Weights of a small GPT-style language model, trained from scratch on English Wikipedia: 9 layers, no biases in attention or MLP.
Each number is 128 + 32 x the weight over its row's rms, rounded and kept within 0 to 255. Layers, rows and columns count from 0. Numbers have three digits each. The size before them is the row's rms in percent of the matrix's.

# layer 5 MLP up, 896x224, rms 0.082, rows 416-659, columns 112-167
103:118155122131099209099091109137115171179085159126158100134118114087064157170127166101100117060136128117192149102089119115112120152155126116177134128127136103173139125176
105:095079155085073151158130100127130082106157143127153100164118116106089131058081131119123125141095117082100156095171114130183132117124120132132165127153122148136128168115
104:181099145156114116125111102150124117193108150185137109140116123085119112110077056116081091126129155176123147136140079109098129136091165157115155145108128190202129134115
049:098105098174133152145117093126215110137142119179110139154178115100111079108095142019132101120126129160158165146147136082124153117119135095130181109080156133141174149148
098:146164153112134120103134220159167107180125159144105129109151109180159097126190099085174173073152136096125077104076116122108197139125083084138139153086163149143202194133
100:095130096114107085082127172127104180122073144080169134158146097072140042154137108114150109099147095124149117111159106098154091124115173102072149092142117091134148131125
046:128138128117095120120095158115153111173139109188076099163155114154071128099118086128116073141122169104148105127129154095110155140142130100105139126102088084149114190132
044:122050190103110126098071154132214116112141139139144108166179097131141103088127113067135058108144166122155103102143141094134181146156138143146166092116115171150153134180
103:089113138163077087109123120137148125188174168144113145141114094122145142065119144072109114090104080159138190107195027110128073154069131118171133108113094138155184107154
102:077128131176151118119127065125142087134095080163155128156107132099085074103128102144093106137115149165162181146138123095072104103110100093117134118086087146121198076152
100:127101116122162187160082155123155094111133049130105083114192126088140158078108184135163127150134052157124167179121080136134071117153119105183177096093116112187130149108
104:170131159094125118083122163156139092177156096094086096190148108095161130092130138137088050134076154120082145186105144078125167128096132133119180116142126143153179108150
102:135134111167166163143191117180116139130128153114093118131135108102130157112164068130076098097141060138116162108143109187096156060120212137183151113120109112101123154070
104:142173139138107132123111129114109174106101119160117089164155103110096113119150125117145105072170118138131083038161127136142164068154139107106127158116079079144145153110
103:129063133162102131090153142092145091148154137153132160139136086130144120122123131145102141100134115161113156138116186163106167138180164112122136084106046133157137153134
046:161096119184087153087151126118144134162096124123076141166139043146131060103093150069198109088102114137130152135127099110096167122173109087155145101049105092148171189141
102:086122198153135100133078188146130115162169087131147126134199129070092067108115134128115085090138154105125158106153129140068139165193142128107177093142134101121128163143
103:095105118148124167111117161095126086079078124139124094122189123137185074103125162082221145169118155095116069167135126104121189145106158111104127133124166094119162173128
111:141146108162117072078098095137160084084078129135139144189104093106148119120138112105146097128113160123177217065144189126149140173152114093140133122058133062161126125160
103:178135132115154138149089138123157087166089124100126144121161108094101157129113157078151078190122132147181181089172113087135148109134074118213157164116125154108160187129
107:083151112103143156083130105141152154115140155094099104146084088169085064120164106104199123123083107046098137098059083112109145094091171066151126131155140102108110139167
120:108112126143184164155139194082152134147166112106124083143149112144102086107130195097167115151133098134091120139128083151110219118123122124125156151100129140141214180121
101:133113093141067128073085161092116116196145097116119089189116103135116099155222175105154141109135082147164104138126149092084150080137167147109137107045158133131130133067
109:079128127072107120116164107187157175133137182096116040152147094140084106110098059101144088142108140125177102102120114059082134146091130144134128164091139123097158185109
104:077161130130113113105170170138158099141180144137044166189084110178067102133117103117132077151148095133092128084149126084069143147142172079153142099093170093183142125122
103:078175092168098136174139173095139185136155157115121132215127111088107108087183114073169126132152059118113165153146130126115128146187104108176140108108127101169145083123
047:137048157187127135119180187134201131103185111119092137167203013098109070089122081073125123162130151185129163136108140069112180092143153060134185135120131107123101156173
113:168127081125110078132114169101139174132116137172118106152149091150075140137142113022105123107095156130105072126088098134097145131177116080164175077101134164240143181156
047:155129158148172170106090137162138110133178101082122082145146112147147130053114120038095084119064143122174140106148146090104121147141135097144158148121167082174128140126
118:187133104151144153128128170128170098133138122126142092139163097117181157099152074090117125040091118156150156153162139092098162113129151130123193181110075151143141122118
101:141046066079174144167047164134116080129176113126096136122130083122106117121133135082155106077134185143139139125159154122068065146143121118122137131056111141158099189162
108:157147199133170171173108095162145100192086107095169087121120112162130151127133137090103112127065138180114142164143147135066110143083189125216137107112131136155153182133
092:174115105125189156219133121187123226086152071108088146116127109097096064150143098065111130144133081129120111152080136137091138137082159084178110170111113096198142100166
113:125166127155082145130164161132141140146094162144075038090180093071162114102161078114105131084074138183127144126128146149144119137142116077111137111142096132181165108134
105:110145120152133083057152199105131207123137035142146108147080096044135152070146178084102131143143101177153116181156138109094134186182171118147130172141112074209110148180
046:131098149116113119145117165128224134112100117152099098208169116138150101059135141092153099137055140152124125137106090114089152177168159089131170107130091159161171154167
107:108146089089115134158181120181180149140141154141154135165125109086142114135088198085138142160147129111089102121133107097125146123175130081119102148146100079147146128101
109:092185122057113088148155128144149115087154104140152123153087105149225123091136136131144089057156139116148104068156109111125173143181159118112156080120077224088109107106
114:073117154098114160131145128135156133136121125124100075105137100136143098107108187114119028126122167175091096155103145097107183060201090109124132126130174158124150198103
111:123141085135086121107152136136135117084165065128163064124167112118148134115119121100134125153111203157131144099090144095165100165118114109067092133095134117143172173132
096:049141121139116086144166176129124151134150152123082160136153116050111131123087102116138127083106130142089150175073154143118164125140155113084138175073125126116102142160
101:144112154156189163104058145092147105110122089140071121121169127064067137096132100129122160080135187053102145101102139104107179141147141117143151128110124089118120117081
118:164103196164098181151104104176151146158142184091180098163120090066110067118139117124124132141119122201160164117160165108044164128123166106148131093141135128173164127130
107:120086113187161113103145101124206149148061154159182113123152090148089139089168122145124082132064111181114129123108130067147160175181119136170119108107116105116112100052
109:155056091118110175138075132188139107112164154126087134160182104086147120074146117095128129128102096134154169185161124111160145157127106071163168162118174143133172200112
104:101099107150168180130100120165116173098113091134125120102117091080072131094124129102070143188104095138153205113125165107085084140123171085167168109104127143165147162160
101:135072190150152101150093145125161041125121137132119107120178107164130105058091095126103153128114169158104134169102109080095087134104154158149160143148144162110118164181
048:114150150103119113111139139149133131113073102116089137182212067107101133054124119104114116148063106129139133150158086099134115105141142100164184145089110085171129135149
102:120170114097088166128137159146110086073145169149114090179152125115125090122106113107136093140153169150160110142180137126143127104141151154115126166041107131150150128126
094:153096122112134131147137104197142169093159095133113190146162103141122127058138093122128111099126119178171120086167080067121115147161155149152106168143133143134116078084
107:142123149111114095155108160107145100128115095110118134128165126108166098098116135103124111124082149117139212096146103135169145203103119133111170231092148134143188141173
099:159199072185178133104160136054145136142229088178112094155128107025154070131118141105115171076119172205183098099159152148150118124150116115115114128095181068142135135093
107:118126099149123139042159109093207135049166137091064161193116126121116142088047074095115151138148099103157158104170145077143184175169183125144208168114156131107141156129
108:128150113116077199098129114087131077165150071173114135220133112127157108104122179080100118154120070135122116187177112082186131192116086086142173107164188113143163178137
105:135157140146123092217157108081120118055136132100130168121190114141081101133035149101126110120066090081113135162084171090111105090102165149125126129058135165143209152157
101:163139124105125149071193166165127135149114111150074108114143112075138140124087150090117115104110161161146133141108134149110139130102133125043136127151086095099133110149
048:136151136150118140127098149129182123124135084166125137154115066076155071056166166115090100144104161116132130094120110098115133094135164061178130132047073069145134169103
098:143164140107186121074159089153141078137144118139116047186080101158118141121137107130157127093120097120163139173108179111172173159124123052114178088133129144156114107083
105:111088121148090154115137110148130204167124109110125163109149092122109112125061143122131116148073156149113204104127074090102100142133154126167135107101147120188156128101
053:144130085087129117121113135133126124123109100138117100169124062139134094047147078117166107140102110169192131126078166133093114164126142109102212109089082095131135128151
099:181148176150201169146101113141127140169131087105126147167144129138096117095147138108116088118147146181144166118097054146106121163062117034144145110123087082177107172103
113:171173092163147098083136110078150116122098173108130152126127115131128113174118151144098150164105074069116143109067152113132094117125182148090150179127058124129163164115
100:127086205097116186106161156142159109136076134134135082187184109160151126105136156069157090113130123160174200129140143088124154220105129079146113101065117135127153142107
095:142114111093141151162092147095105098089114125191095116157172096138144135147142099088144190125111196138149189097091137111093093153111159138160183117106158131130118187188
105:099135164146128119158132173140121121134096156146109072144095119147091129164170132085102127118113114083096083117053160125141097073164122134108138133095105146132141136083
100:106143186148124205090096055140149169112084179164107114160103112147153126094150125133163133089151127155138134073160111119121130178133138153158189065122166135149087139127
106:079163095108090129087125147146161092076159140163079156147093100137165061113077111118125159098130105050102150119129122072123161153151163123116205103109157079160140136108
096:157148145122095118115095088081097085164151111205172116115163115153046123143134141144136146132125052131157123129129105097112078105148129097129122152136129106107135181106
102:138159165134144087115116095154121080220077122139105148157131114125165148131053102157108151082106113101108180080100071129131145178075126110137160083122111127188127127085
102:109162106077068084102133115194128084177122144132146119158085102139116147178120163053128073138158119146131123115083086146094173129165128096069147121142145114193150127131
099:092105115137106109100062087179103125203111123141116064148157120103179153119098108107127105114125075049130193112131102161139225106154128156168158115129125078165167149167
046:120163126115145176162113181134201092109140144132128140162125047106109069114125152096123072145158157159159088131127144082121130154096144097166161158130130083175160121116
109:133103180166133123100162161081147083145145138187108105156148105112147138084104116121108052130124163138095169147114138119125099095095109148122156084080151166196215166176
104:098136128138163184151108151106175080167159155127209072136134095180149130143131139126094106158117168147142145176069127152172074169134093085099133101095137131145163153133
094:070117168198111150138196122146155109141086123135075095129110117172107105134013155141137152075090126063065196110110123153130102110148152142132180135115102135104149165162
109:116097163130168121091137080164204111172138134142114087139132101087127125128059114158136111107093100168098183121148097114130120075115120134073144100102103128164137134131
054:084077130165143111118154138174234152112163112121047102160218099077129092086109140102101092101124080121098108154115105032089175110127109091140147131081136086135154183139
095:146065072178146124082156097174133146116128121148120087115103103095108118101181112102097198089104106116152138157125111057164180129161135107104124143145117117153082121102
101:090117138114082102146097212145138136152116141126175095120135093153121121104072111080160140133110175160149127103088159120066102138069134095090122121134113090107136162108
102:068197153151069148134122134066147091149105130145139071158162108130159111122127087147108137111106103106076086087101132132188152123076120115113175123101173139147187141102
097:143107154068144174057148142104131070190098110169125128165175116125126131180105162127113106164069101158127170174053121145139151104157127151127112119094085145124154147092
108:130058154129089090108130162142179174116108043157122154144120084140117086107167187109126131119105137104187156156144127159155103121158083089081154095142058131183117131096
111:157133141171157118098077110131153112085062113090144172132145088119162144104054090140157144151120138116147111090074112065125093108122147095109106173092146164135145163127
104:062134142087116135083109151097136133166103131129106176165116114116107119130135182137166117120075166100124143081131090071142125170137077076126110183113183104156210157146
099:115099109092113129178042145147110152105149089139117129152138110144153151126155130130123065165108093134137110140108095099069101163181118129164100133117164125175152113174
107:176121159138105098091072157128134170178117057181093105145192108096145094096091144099100181075123139166182136102129081134090096105128216107161140110097169123147106132099
106:122143162082165073126097132130132181117126112171052055119122093105180109121083139106160123096120131136160175089087172118108160086093153054124131088102169100167142142149
100:095125177092132094117077121152131116130110132148078132132106113137129121099054139112081115110137118044140182093052097086171125132108119085056117051136126075144161099133
103:067108066161118111099143154073107149132105166085121130112194121117146141105110112108089137103103145120120122161136175121107172173143179142105154095141164135151121203121
101:104126120148137100141133125129128128161133151148140096152138128098178110089080156116169178101130177166109152113168087090156106054150121097108127128130065122128199104135
089:075098101163121123154177082119142086081177124138078129134076079124128109130170152069123110089163140147174127152140082144089121136183127079170088075167123087183123112144
094:093128158103162122170115162079123141232092135128179137144115110146205138112113114125190116150161109129142165045144111073105084065091145020122107111096146136145192141121
100:160143162097141134159120135154118095112109127107173096136132105141178147138116144112146153129129173077076112049141116112126135171158170073118123123114166164153118124111
107:136139184083135123117086132182103056178094130182194110091084112190065077124131135099140063138127075149210144097156147075087146131122151109114141097112110126134127087120
107:037136130152104106120146143118144118131127102108119101144161130134122141043117103098117074129084139081151153136125098111086153183103159142108210116119085122153144170095
051:109139102180141120074127102171154157149134102149130120133172102123117104120149084089120092156086196153155114123120099101118140162189129088196175141125122145167151126123
101:106136118120049146188134128104128112149113168171101035127119104141126129059124116106095068141140076191116057177138124145136090069128176163159153122122191183116106188136
100:135126151144185102126131163084162106137188098114166098106148106116124088090100126125107118130108153149183110089146084101119136114095057123096101152065103159127140122095
110:118167190129140164109095123092166105138128123131120109129175118113179122137132061122063100133131084119106159153106103123101166052103143138131158162102143140144172126156
104:176153137099154134090120162112139192137153133105139118138126103118084119088106113122078100169177105187103129122143125083098094111102130112118127148128129087156091090130
106:082173165136107119070174151165166099171132189126118090158175094182196112122103144103106161092123163119088127153118106148144147145139126170100149192074136115147171134142
051:138129195177119121114127163152149131096149103144101094167185062150150090119136094095162091155100124125174143144110107130154157137151157099157142162127087088142120161145
108:108174084085128160142154137132154075121093160081095141172143113111075113107100177159143069182095180103124139112112122083113147128136099111178143145136106087193139120116
107:159117115071113107136104153133146101071151145160032142132216106106128131044147149081126151141115142123117128132206139149162097105103159066183162188091145100170124141189
109:157120131135080108150096128080138179175118092156138087169104108113167122116109166121098170096100090193200118134099130070156158102122102019116151146155082073126159136125
107:133104153152093155100068156143153096172172102141117144200108099168132106099094128112175057149104157106092182151133140123107099108149141117093115129077132129189163148154
097:105089117158157115083184076159161116161083117104121144118072098186179124026096072132117109147117131126154140126125173110101103092120147153098198102089170214112105124081
101:140131157107152128158141126092119157109170173107123134127164113119192134125189063116113208180159151088152127082181089128099142138101140154123107175083128115161140206094
107:139141136108125082116103206137154090157175114129133141165105094183193116126074133073095028120161163169212167143098179138133096148127109081120146119121154123189174130064
094:173086162112155157092117187149162094115114104140145096155192131123144127127051131112091119080121143138198152119089093057125133153075171093144101165150075081170169096124
098:174115114149135111132149154133144079040124081159102148166176106075133183142126132081105095097095103133128126086123174099098096152140103162155141116125090101143118148078
099:091151164110119156107091180192128107168181122145075121197109111183129137131128176136164110057141129146126180161093120124105079162144172138136126139132154127168136157141
047:118155149124141128202141188156229143117171113137142077187183099151187151113053127075133072094115143107126134111133141147115120134150127101121147118102123128169169194152
106:108106074137097073113165142119165175118179079082128145180153118126144111130154082070115122114041128118153203116162076162105166157093128113096157165121121090166123115097
105:064136115129060108101137114142124176081143161116062117166109124148115142028065165155212089122145156139106132100140103121077136185122131130222142088097122138195170138111
105:167149084114164095148141127149156142107145118093133168111181112143090123128083096080095072126081130156167153120125093093070166079066191103176140143097095136097188132121
097:133099160089129174081114132216132080095116121081141107133133100104141101144124101108099103099115138132078202137141133061102094139144135143153158079163127137110092097116
111:111080150138095136088150136100166170105068097156147157148141082153102088085172123118112146175107138136119091092175135083126107160102150134175154169087095110162133118113
050:120142132196105158129124146121143073150150109171098123113130108131125080115094104118141087095054114124188141095084136137147107082153164062143198133066108088144112158124
093:127144200106090104155130097122114135130157117225161112183080134154105072145064138108113113158123167184129156118197085131082141131072174112139164109126071123120162094120
111:124083075094097087147134224110182121141114163132135154118151104155156105132113102104117138104106138090133118098097142109132107176127113113154128092122085082113173167146
101:127147092093085141100118119150124163121138160137094109140180095111098131067069123118106136178078121117102179179127117141091070142120153130071213082082182138221150099106
106:135145105107084082148102092188134120114121167121129188202082082127128116103124119181155121141123147124161160122191191125100101064095179142082148068120137126130145112152
104:119103158120059175129128103167183112055177109083091195200105067150083101116107139139096137137109134108124149115121110165125099117166106138141147126174123096113111185096
132:138166150094090170091130135153137162151157136083153111121182100111107057047148163091141156204101127163115120103111135134112128141172136126126163157056104088137184119157
117:090118097145132148089137198129140077156113098187088101085134087066175109096124125123138157159061133102155104149075154131119145142122205092161148120142150142145124144181
099:133113137072157164073080202111152085149172103113098103125147122146145099137132098086108137120121130071094211130138077125145127138180132092147140126111167144163197106167
119:127152129186145157142138141101213036110089114115104110158179106135133133140121117107100067089149149130179073111137102119146123139180110078097096140119097139165123183157
088:087118107101119149143153093165149103138111105143146160142165118084116137095085117092104116129188090142137144090095087136116157132120108131141158109096140159208141133130
109:058117145104128123088107086170209127154137119157127090156096110161102094142121144071121099136049150165106131078062067119125150135117177095178115061105106149141174138113
102:200092100113137135173150162135128134085103053094109148109124075176189185139056137144136171111116144100176154127136119052123088106194140095151137097117201117176193176144
101:132101194135115093118063197151127105141160066129136078101181087138081099126122146169131144111121139130138138117164134041096101108072116111094129108128165114137089131147
109:124146110133106142076143145066131151090132144154122128106171092134090146100118096080078117055127160145160110128132102108092121131102195123126116168146124137127207125120
113:149149108149142098116127122136146137148102101189086132162164114127136127091170131068089106085131042148159153095175150053133130105072187128096154103095158127174136111116
046:137200106190148135131115193140193125106140089173135092152134072136112148100115146099145144119112080126134166135151145116144131128178134114178171183116115094181129182144
105:121136146131044113131146164161143154077109095110069142095095116073185114112051172123117158109104132081100137185142199093164104148149121053101134136125164136183143187100
047:143123127152119158095133168107178115106165069172103108134112040081114132071107152120178120102126117133114129115103125081111172128163170096163168118094119122156168120110
097:121104147134168117095101130182141160160134116121142092128197107110105128140109083104092112151127140142165112077103127089053094141098124138112129167140103097126145204121
116:134183133170045185152088116088140119160179160144072074151174106100163126132127187121154106124108142148126178161132140147163136154155123106135206171052112136134135166084
107:075120157157113208144123118122157168106147131098125038151179123139138066084135108120101124117136162132111130105081151136066105125132157118124167140123172148109105187169
100:127131151112118098121143160160123099092144092102080064121128130095139134088101177141136059061062107120137101085121135154165139173100141065143184118165132165174173110160
102:159162064190120119083125144166139139154103077166175104135139115085163114122129142065137116113094038159182117155163057106179149144113159119138089135145165108120145121135
107:123113072153110102102167113102202087070074171100170138109153104124129163142123142089142130177089156100136075139103111082164212160169115077133134176093107144140127143112
096:169166071109158155115103100163120152099160150115125169143103082071088133127079121115062103143132105123243156098177187143097082053152149107132146130147147109123093166076
106:142166066105143111113144173132109144111178058144116118178160100128126065100145155106151109118119141162178134166149091121135082148127124076145105131140137091165145112074
087:118126190130091106140089107137110135169112111174130143111152135086138172106134184093109157133127112119155137107143147075126148147176180126136108111158165090165119098075
113:072086176079142166112137138155183143096158065084121140203093103153106096070127119142125098126096187124105141126115128121135149167119125108128203095116124094140201163152
101:156152184143173164160174120144147103145093052140145125163209121079114090100114113124159107143141161139090149157110190176130134115105131168143152089146122139135177098101
106:086096096183118083125133134150115168150119041127121066138156105105132081137123127108113135100086081079159145109173151085112094191125107122119121121137102128169167110129
101:102081133097178094108118122155119127127103190199085119135085120167131120071152098148155114141147128118137122102151132110080152152090214126145121107137112075102172108077
103:076134134118130149151114160106111101185131121103141094175175113140113095111145118143107158134111143193135158132161125108150116124166117094221136117087106167146118145129
045:155142146144098121107122108158125122087090102155128135156179074144115120101110110128096157123082110133158167126156214096085125086123159130144173165090117105137111153131
100:159100137154149138142121155097142143123092074145215128151152118103158179131087067086117156099133079117225154158166166088086131183146106151148136179116093136112133093122
104:135105149091143142079153167063144123090106145082154137143169105150141126150127115114094122082128132128118130170117103076161180119112122159118136154178142132152186144116
100:136162134155152169060147157125119074149138080149151121140123113163178102137114121106077033129120150131144195134114100147093102132100112139126123198059077118192149115088
125:136140137179193122105136136155161111095141144110108103123125088126160129070148135091130075151114091109107148161082133147101154132085095122165163097102135174192124122086
106:120146197121183092124151134076131170132180084141122118135158106139145127102073158094060091159090111135115112172147070110123135120130164081103121108144153147139179091135
102:129142133121138123093105154104160097102152149166049081181127095128127134132108097159106121144097098121086189131123140048115098124157130110122189066082155093112097098110
113:105116139173101146145110188146158095127102142140105124118227117120159070106187084105139182129128078143123116095097144112121172111171134123146134150075130145120149155133
097:155154145107074138090138178099181115130182116122128111162123103100111140098132140086187092122078151118125102151053101096142185130125139052133164113109103118133120156176
103:161110109118188152159145140176141121155076083162122132113192122112109149134163089148082106120141113169132146151161110129060128126150119111200199091099097141216137094207
094:089114157158108117122102152137152061098158104154176109143136125101082098083094144065154128097036163154106179134176225052140113126075076162086112143136142172136142093115
104:175095100106151110165107093152148115124074059126080179087136115154102141101075094142107162053134121055135101142138128128118134093151124119157156125125110107160129123145
103:154134100147084123146144162144185087089111141126121148136163125124109134081074125120146154101111133082167118113101165138012172138151155122154136137046099187121123139142
103:141091138100121136108098101146152079132116050121129158123142090077172124063158180076153156114085159149145086123111178112094182209118100099105109110086137126151122136118
107:162113091164097147128149159139104149173175151115093089159242113146157146103174084098099130137166116113158104139193097157101108161143138130193139187102154115100113164085
107:133107111083092103086118122101133165159096129107124062124117119116115068043176096101109074108096145151146194154170171104165101180178124066121175110098154155149143136095
104:164128107147122116156141168202115182144061122118115108130104107063186082089144124114150134135096140103118200121120153073113103082094080055106123144126149130112180136132
119:125138127149199175165149176121147115123107096136087111123145116150131106102146193094119107117166128089151085059124115137132108138157148101150153185139113150117115162101
101:112110155172130172141133154177139127138163159127093177110125105117090082125159120111100121139132079139137130119138064143088110096118130063160129121087184096223126143181
106:120178204089120108113109094143136110141101150107106126082163106080127138122097125118097097121105169111172110147089112076112080128130097160142153208060138206091203113098
123:194068140139135102095154118177167149154176131154112118153098091118132102082071125152117150123091100118106129089122152115116148154115140101077199170114144102192138132138
120:100091062200070083065083180147112153121102127079144098188111098180117098111158137076120137046132094109151178097155109135085138144161163106120155090102159073127147149122
048:122105110209103087094111134077145129137113133125083076167163106140133074082104145109124091103115115150131145165150116104131120166105158091152187090084107119170138169134
048:148081127115068186098098102137204089099122166110117103153134067109136125109138099089104105121118072111128155159133159134096142118123127081175223155059090060160163188154
100:118103048154126117130167156127149179112153081091146116100130113119192134118053123040148052082090099150078130176106105166093143151115104113147175148083146160179150146113
099:135211129105134126100107099133165077133141085113121071179182134167135160136155131165137095164151142160156114098168139121181111137108107140165140158082059127121124170119
111:133178156117112110088132111106145024176097166154148140163137105124123144126120068093145069144112111114103126189171079064137160165099146120139122112107160175130166110138
096:106146145117188104131138122101145099152121106143128121139155124095161145092113110132124047150130111135183086106140121079169105131072191120103160103017122155118122126176
104:101082185116136111140031133196131111175162137096083143145104068140173122165105133114116075118152164082141149141182106106123137142105126139090113139113132091161159138110
097:119127176095142170109138143099137139073172090112147063146115110100212150089099092066114094142133146235105132111084224136127183134116144138098145155105073189130139174145
095:162131167129146122117070171169162107139110109127087087124171115126095173127157132115115135117109121081166080141110116105124138153178106172098150143147156188152105136123
105:082120148113113107070128178096144110099175135150134183105113102111101094131108096123146059071130136088091136112149075111129147191135121102140181153139132159126135124104
121:121095153078174171152117143131141088109115138105127139101132117074103101107175121076114179105062156116094121098128113116162129083107194094155169161127135158153169165139
103:181153127099129149096119124143096104113137019167109107189149131105188074100130094105186124105076135176158185078128158093149143167079124094090105159088090147147138105147
099:109157088174109182141195112109158141129165126138141136198138102131104116110085098079171144176129145139071143152065162147137211143156155144138148105146048108125145113177
049:118075182149138185122137142162213095118120115158144137165154073138096078088137105118163075128138131170075162118117118124097141132122144114152138094117104108139157142174
107:146067133141148146139162117135146096151188082129177118144166097163183086127134178116091131148065125145107094136135167101118129152189088140122152099109138130178126111124
099:156173124083152172114118151076097164151109127101189077145181124138127103092135100143081061112060114098105107122115152118097127136132097087063141114151157137173129094168
097:126199179168078186098156117139133070178141107142152067175120121104143140120138083107113153144156170145125143076131147134103097086138147087162122161110115141076147148159
141:147169141121150095125139156146181135126179094114146146203160116081143127104067157128122129137020135114090119162144195106133110046156154157157162152120077089090129115153
056:115150157141176118125135137153229131137105135134102099151171092144081053107104136071127110066085150116144140119137123139139118127077135114184176134024121152145144150190
100:100109086117075116174114181115118166134154101102080125150103111133114099116166166056105217115124133111160205112184083136142142105136103040158139162106159141128105102125
101:155114143145153013074150124162134102120170108098138146176115117097104164125080081138097145150127118172177153106147140134100144186137154092086161110082133128128164132120
095:160172113145148177041080113130143079159088088137126118134164112119100182148110112150172094084126115157118148107178185095133147115119160086140098115121173086171131120096
101:102108126103165172124112108146139180089140148120111121116100106126173111125092099102158168112153074104077153083170142099130085149157140146131186091048075152177103144143
101:107119137140167166169161113143167145116123151056109099136164131077130169118175135091088125112112107146154080104116135114157125194104087110192168109101179070117137155089
118:136106167102123107135159169151110103148126139066088070155184101101136143129137190152144098039125154156137134142121105127187115127124083101127135107122096148141147154109
109:134105098144124075097101146147125139128059125131097122136107107117144077103105121100106123062158124152132181148107108111123113101181178110123151071101073110163146192141
108:140073154163105144117143120154165099084099103160138125124148099129122148124113144088159083122125100242156158121080133112101125154200133135165149164060087112104141207143
106:175073158067097112150154125188157164131127044159109139122136128068155073090106144101137136100083107139128141161079183081056099136057101066100136203152089086199108095159
106:090106096112140161123095102159149131195084108144147125169180119075143134132130180092128182119138083127120096184147113166145071099184156117093152111095071154118119161139
048:129108173108146164136116140107128143127169126107134132144175064106117121125151146108109113113106143170147165142103150074129126109103150089175164138103166115179140174117
115:161107103166125115114118164112154183110112012160175109149120090157152132127162152127147120089088091138201158148092122140112131131136149121144117147100095145149120071156
101:121158117122143099084172164183176146170118092132076106148120111129094036011102119099127140133118177147106145109141165099100150102132139125080103145102164102197134076123
108:119116084199132127136134097148179098110177112160121065110213083140097113111158093161100100153051083134126079147124136065177103099098121132083151111113130168152093130120
129:097169082131112148160161148158150130105145133138134122124127107125138111071126131097112153131135118145106148078063148070098173168105104125154162150143070129131146140119
100:160151158143169095126123097161103193150075095149093129103127105122081149125123099113142140109107124153090119180111187140081109167146121104151118139098133090109132216170
101:072102125125092130103087170119128150071152132116139157143146114112131144038188148097131209068128147132113119105136155169115194184136125114144131129131131093125206169134
108:143135144094126207119102125178101119164099066122116082120191115084196110092159151096103121112122119145154144131137115103139166106103173081150122131133104136144190200119
100:142138177157070121173113099152153136182173128199101146167137110164126128098082161144107124118122146055083132112153132155120183111178185147059138117108129146125129202138
102:113101164145150138139133192195148058182086131149087139170207090170207115117161170088159136085151143104084139028131191144195125136176140107144111141058139143110126148077
106:150157141155088203165129140101155135120172129099170077143200116149165143103122121101162088140081168137133092102108130085174110112116133103088121162126093142171158191146
047:101117106157154137135134169106187119122161083127091105181162077073115159092124149072121084098129143182119131145146096086094073157101189128176165113107113083139187153149
121:100187122162160151121075129117136078150179118148099094121147114157105147158102165152112117112102142122128171080110084126123128153151178084120156108087088118144125178160
101:143132160144110141069104135153144181162145120082142141127099109156145074106162162102114143073119122118203130141087065115134119145121121112171132099100088052094125169142
104:180080151147185115144125172100133102082079107128183156106161104151127096135171155136106149112115168141156099097151097162143114140152129114125159138125075096127151162111
110:077140179088140116152055093178120111152111122143067132142171107154163063095143113129146135176138118113070162112182072089132168182115143149136133201089165133135141133101
116:120151092148173111116119185151131137145181099170103126178163113152129172101118133123139126146083150088103130117162153098129148143116164121127180114092093064149122165138
100:156170139141101115099075129139131183131146207142149145116137112072103122122160136146183126137129124082161114103144121141119087101150125130138134162094130077106169181151
125:116114115149148083116127076134146106080082082137113093128082120089093113113131116084140114167123175122140160083169129144129119168157136045094155105093176149170130141127
103:186127092100130078134103181135134057121204128134139135165127099211156138156101167153100087112130092088140119158101151046104134107102115105129120145137141063170136107102
093:129095158150094139198079133111104160173124128130094091148115132152131067094103155083125131084107125112082184092106153088088105139202149138173153099121119140162109095124
098:139168105109115137102137139116145127087089114116154128105124118039173151116126177122084126078060086163133161123101057087138151086167154089116142193157089057181157162118
106:153148209160110108110136155072148076104120189173151149133111107100112147133107080116153105065124104124126127120115133096157137154129057113143141151147138076153171123106
097:129103166084109097085173123143116059126145125144090153149089135131170081119114149103136103145065182087190157076105058071132159153150177073098132161103194151152140099107
100:111191142200160140157148132080150116158124116161135126125119120072088101117086172160143132133149101076148168139149194143099130132116158102147171116131089081131126124144
111:067076158124165135087118182143193102134172111128172116133125103101142100116075107134091099154077170117136178109116152052183140154109160060116135113124125086146152117170
108:141104163109153088110163149189151104082177097092078127133174095126168095124078131124079060098159137112086168141117149093052097150085199130175124134113108190141134135133
111:162129167087150119133089134097202141140138107103155114175191121090137083095091116088134170113093150102157144104117095088178144136114117056119106163129098134128151141147
112:134180136122162085121109197108135133157149158127109093175091071101143152132157101140118067143105152117138142100121055165089137096134115091091186097127154079108123168148
098:072135076188084180129178114187136097082056154086127043141136105187125076134130095097143143175104122151110115171103126166104099115146139087191125132148117109197098136144
108:140117142106119132118128120121153128085111151125118112126151093125185089109126131150092072085134149151172156135118070063153085070059152119105141068128188161180141169153
100:118133128124104112144196094183137112128158092141108095152096132129142086121135138117126065130166128143142171142195160121187089105103166126108136097119091115186194128083
102:112148153164163135093150174114170150092098110112169159129129094152093122096074118099129106147132148147117111089166104122104072106092119099097152152124145109105136158106
103:102087148138134135106071116176110133145160118107126160129174099150144050124100096135072180101083096128113146121107084082097114083100174147081122133138129180162140127215
105:158082109141159115097181143142138159117191124148143082104108102065152192122108130089114128181097142080140155132143116106098103174087126121096173171079107091198190146151
111:111149180095122151136115130146149131112099144100119139090136099087136115129118158142114087108052181110107166127126087078146153154072151136123193091175098095137189145131
046:157111123097180126113135150153122125167114118120119132162146081141159142065160090066159122118123164113141125135115120145076160106157158106185118130017124033185128161139
048:154135137155109184139103168164176105123126129176120123176134073093155094088155128102146078154106145124151147161103112093075140125115169123185146107061090122135155159152
097:114112205141082088076104174123133153080144139123148067165144108120148073094146151115104091076086115150152149127132138113150090134156166132174134090155158125188115130121
110:142152126100132150049110188160108179153109098163133087149115102197141122109135131143161115052109097146141184123183123091095114114104095064160134174118144126177189087127
098:114101196130180121155157080112117116113112102132134107146122123124107102128101144111152117131124149074147093079122125118075140127130142114101169146139145143134179095137
045:133142098161162159118138191095151099147121142203106121155137023158104102091143075119121119112100149148122157123130151123133144132173152136185151119109081143174154196167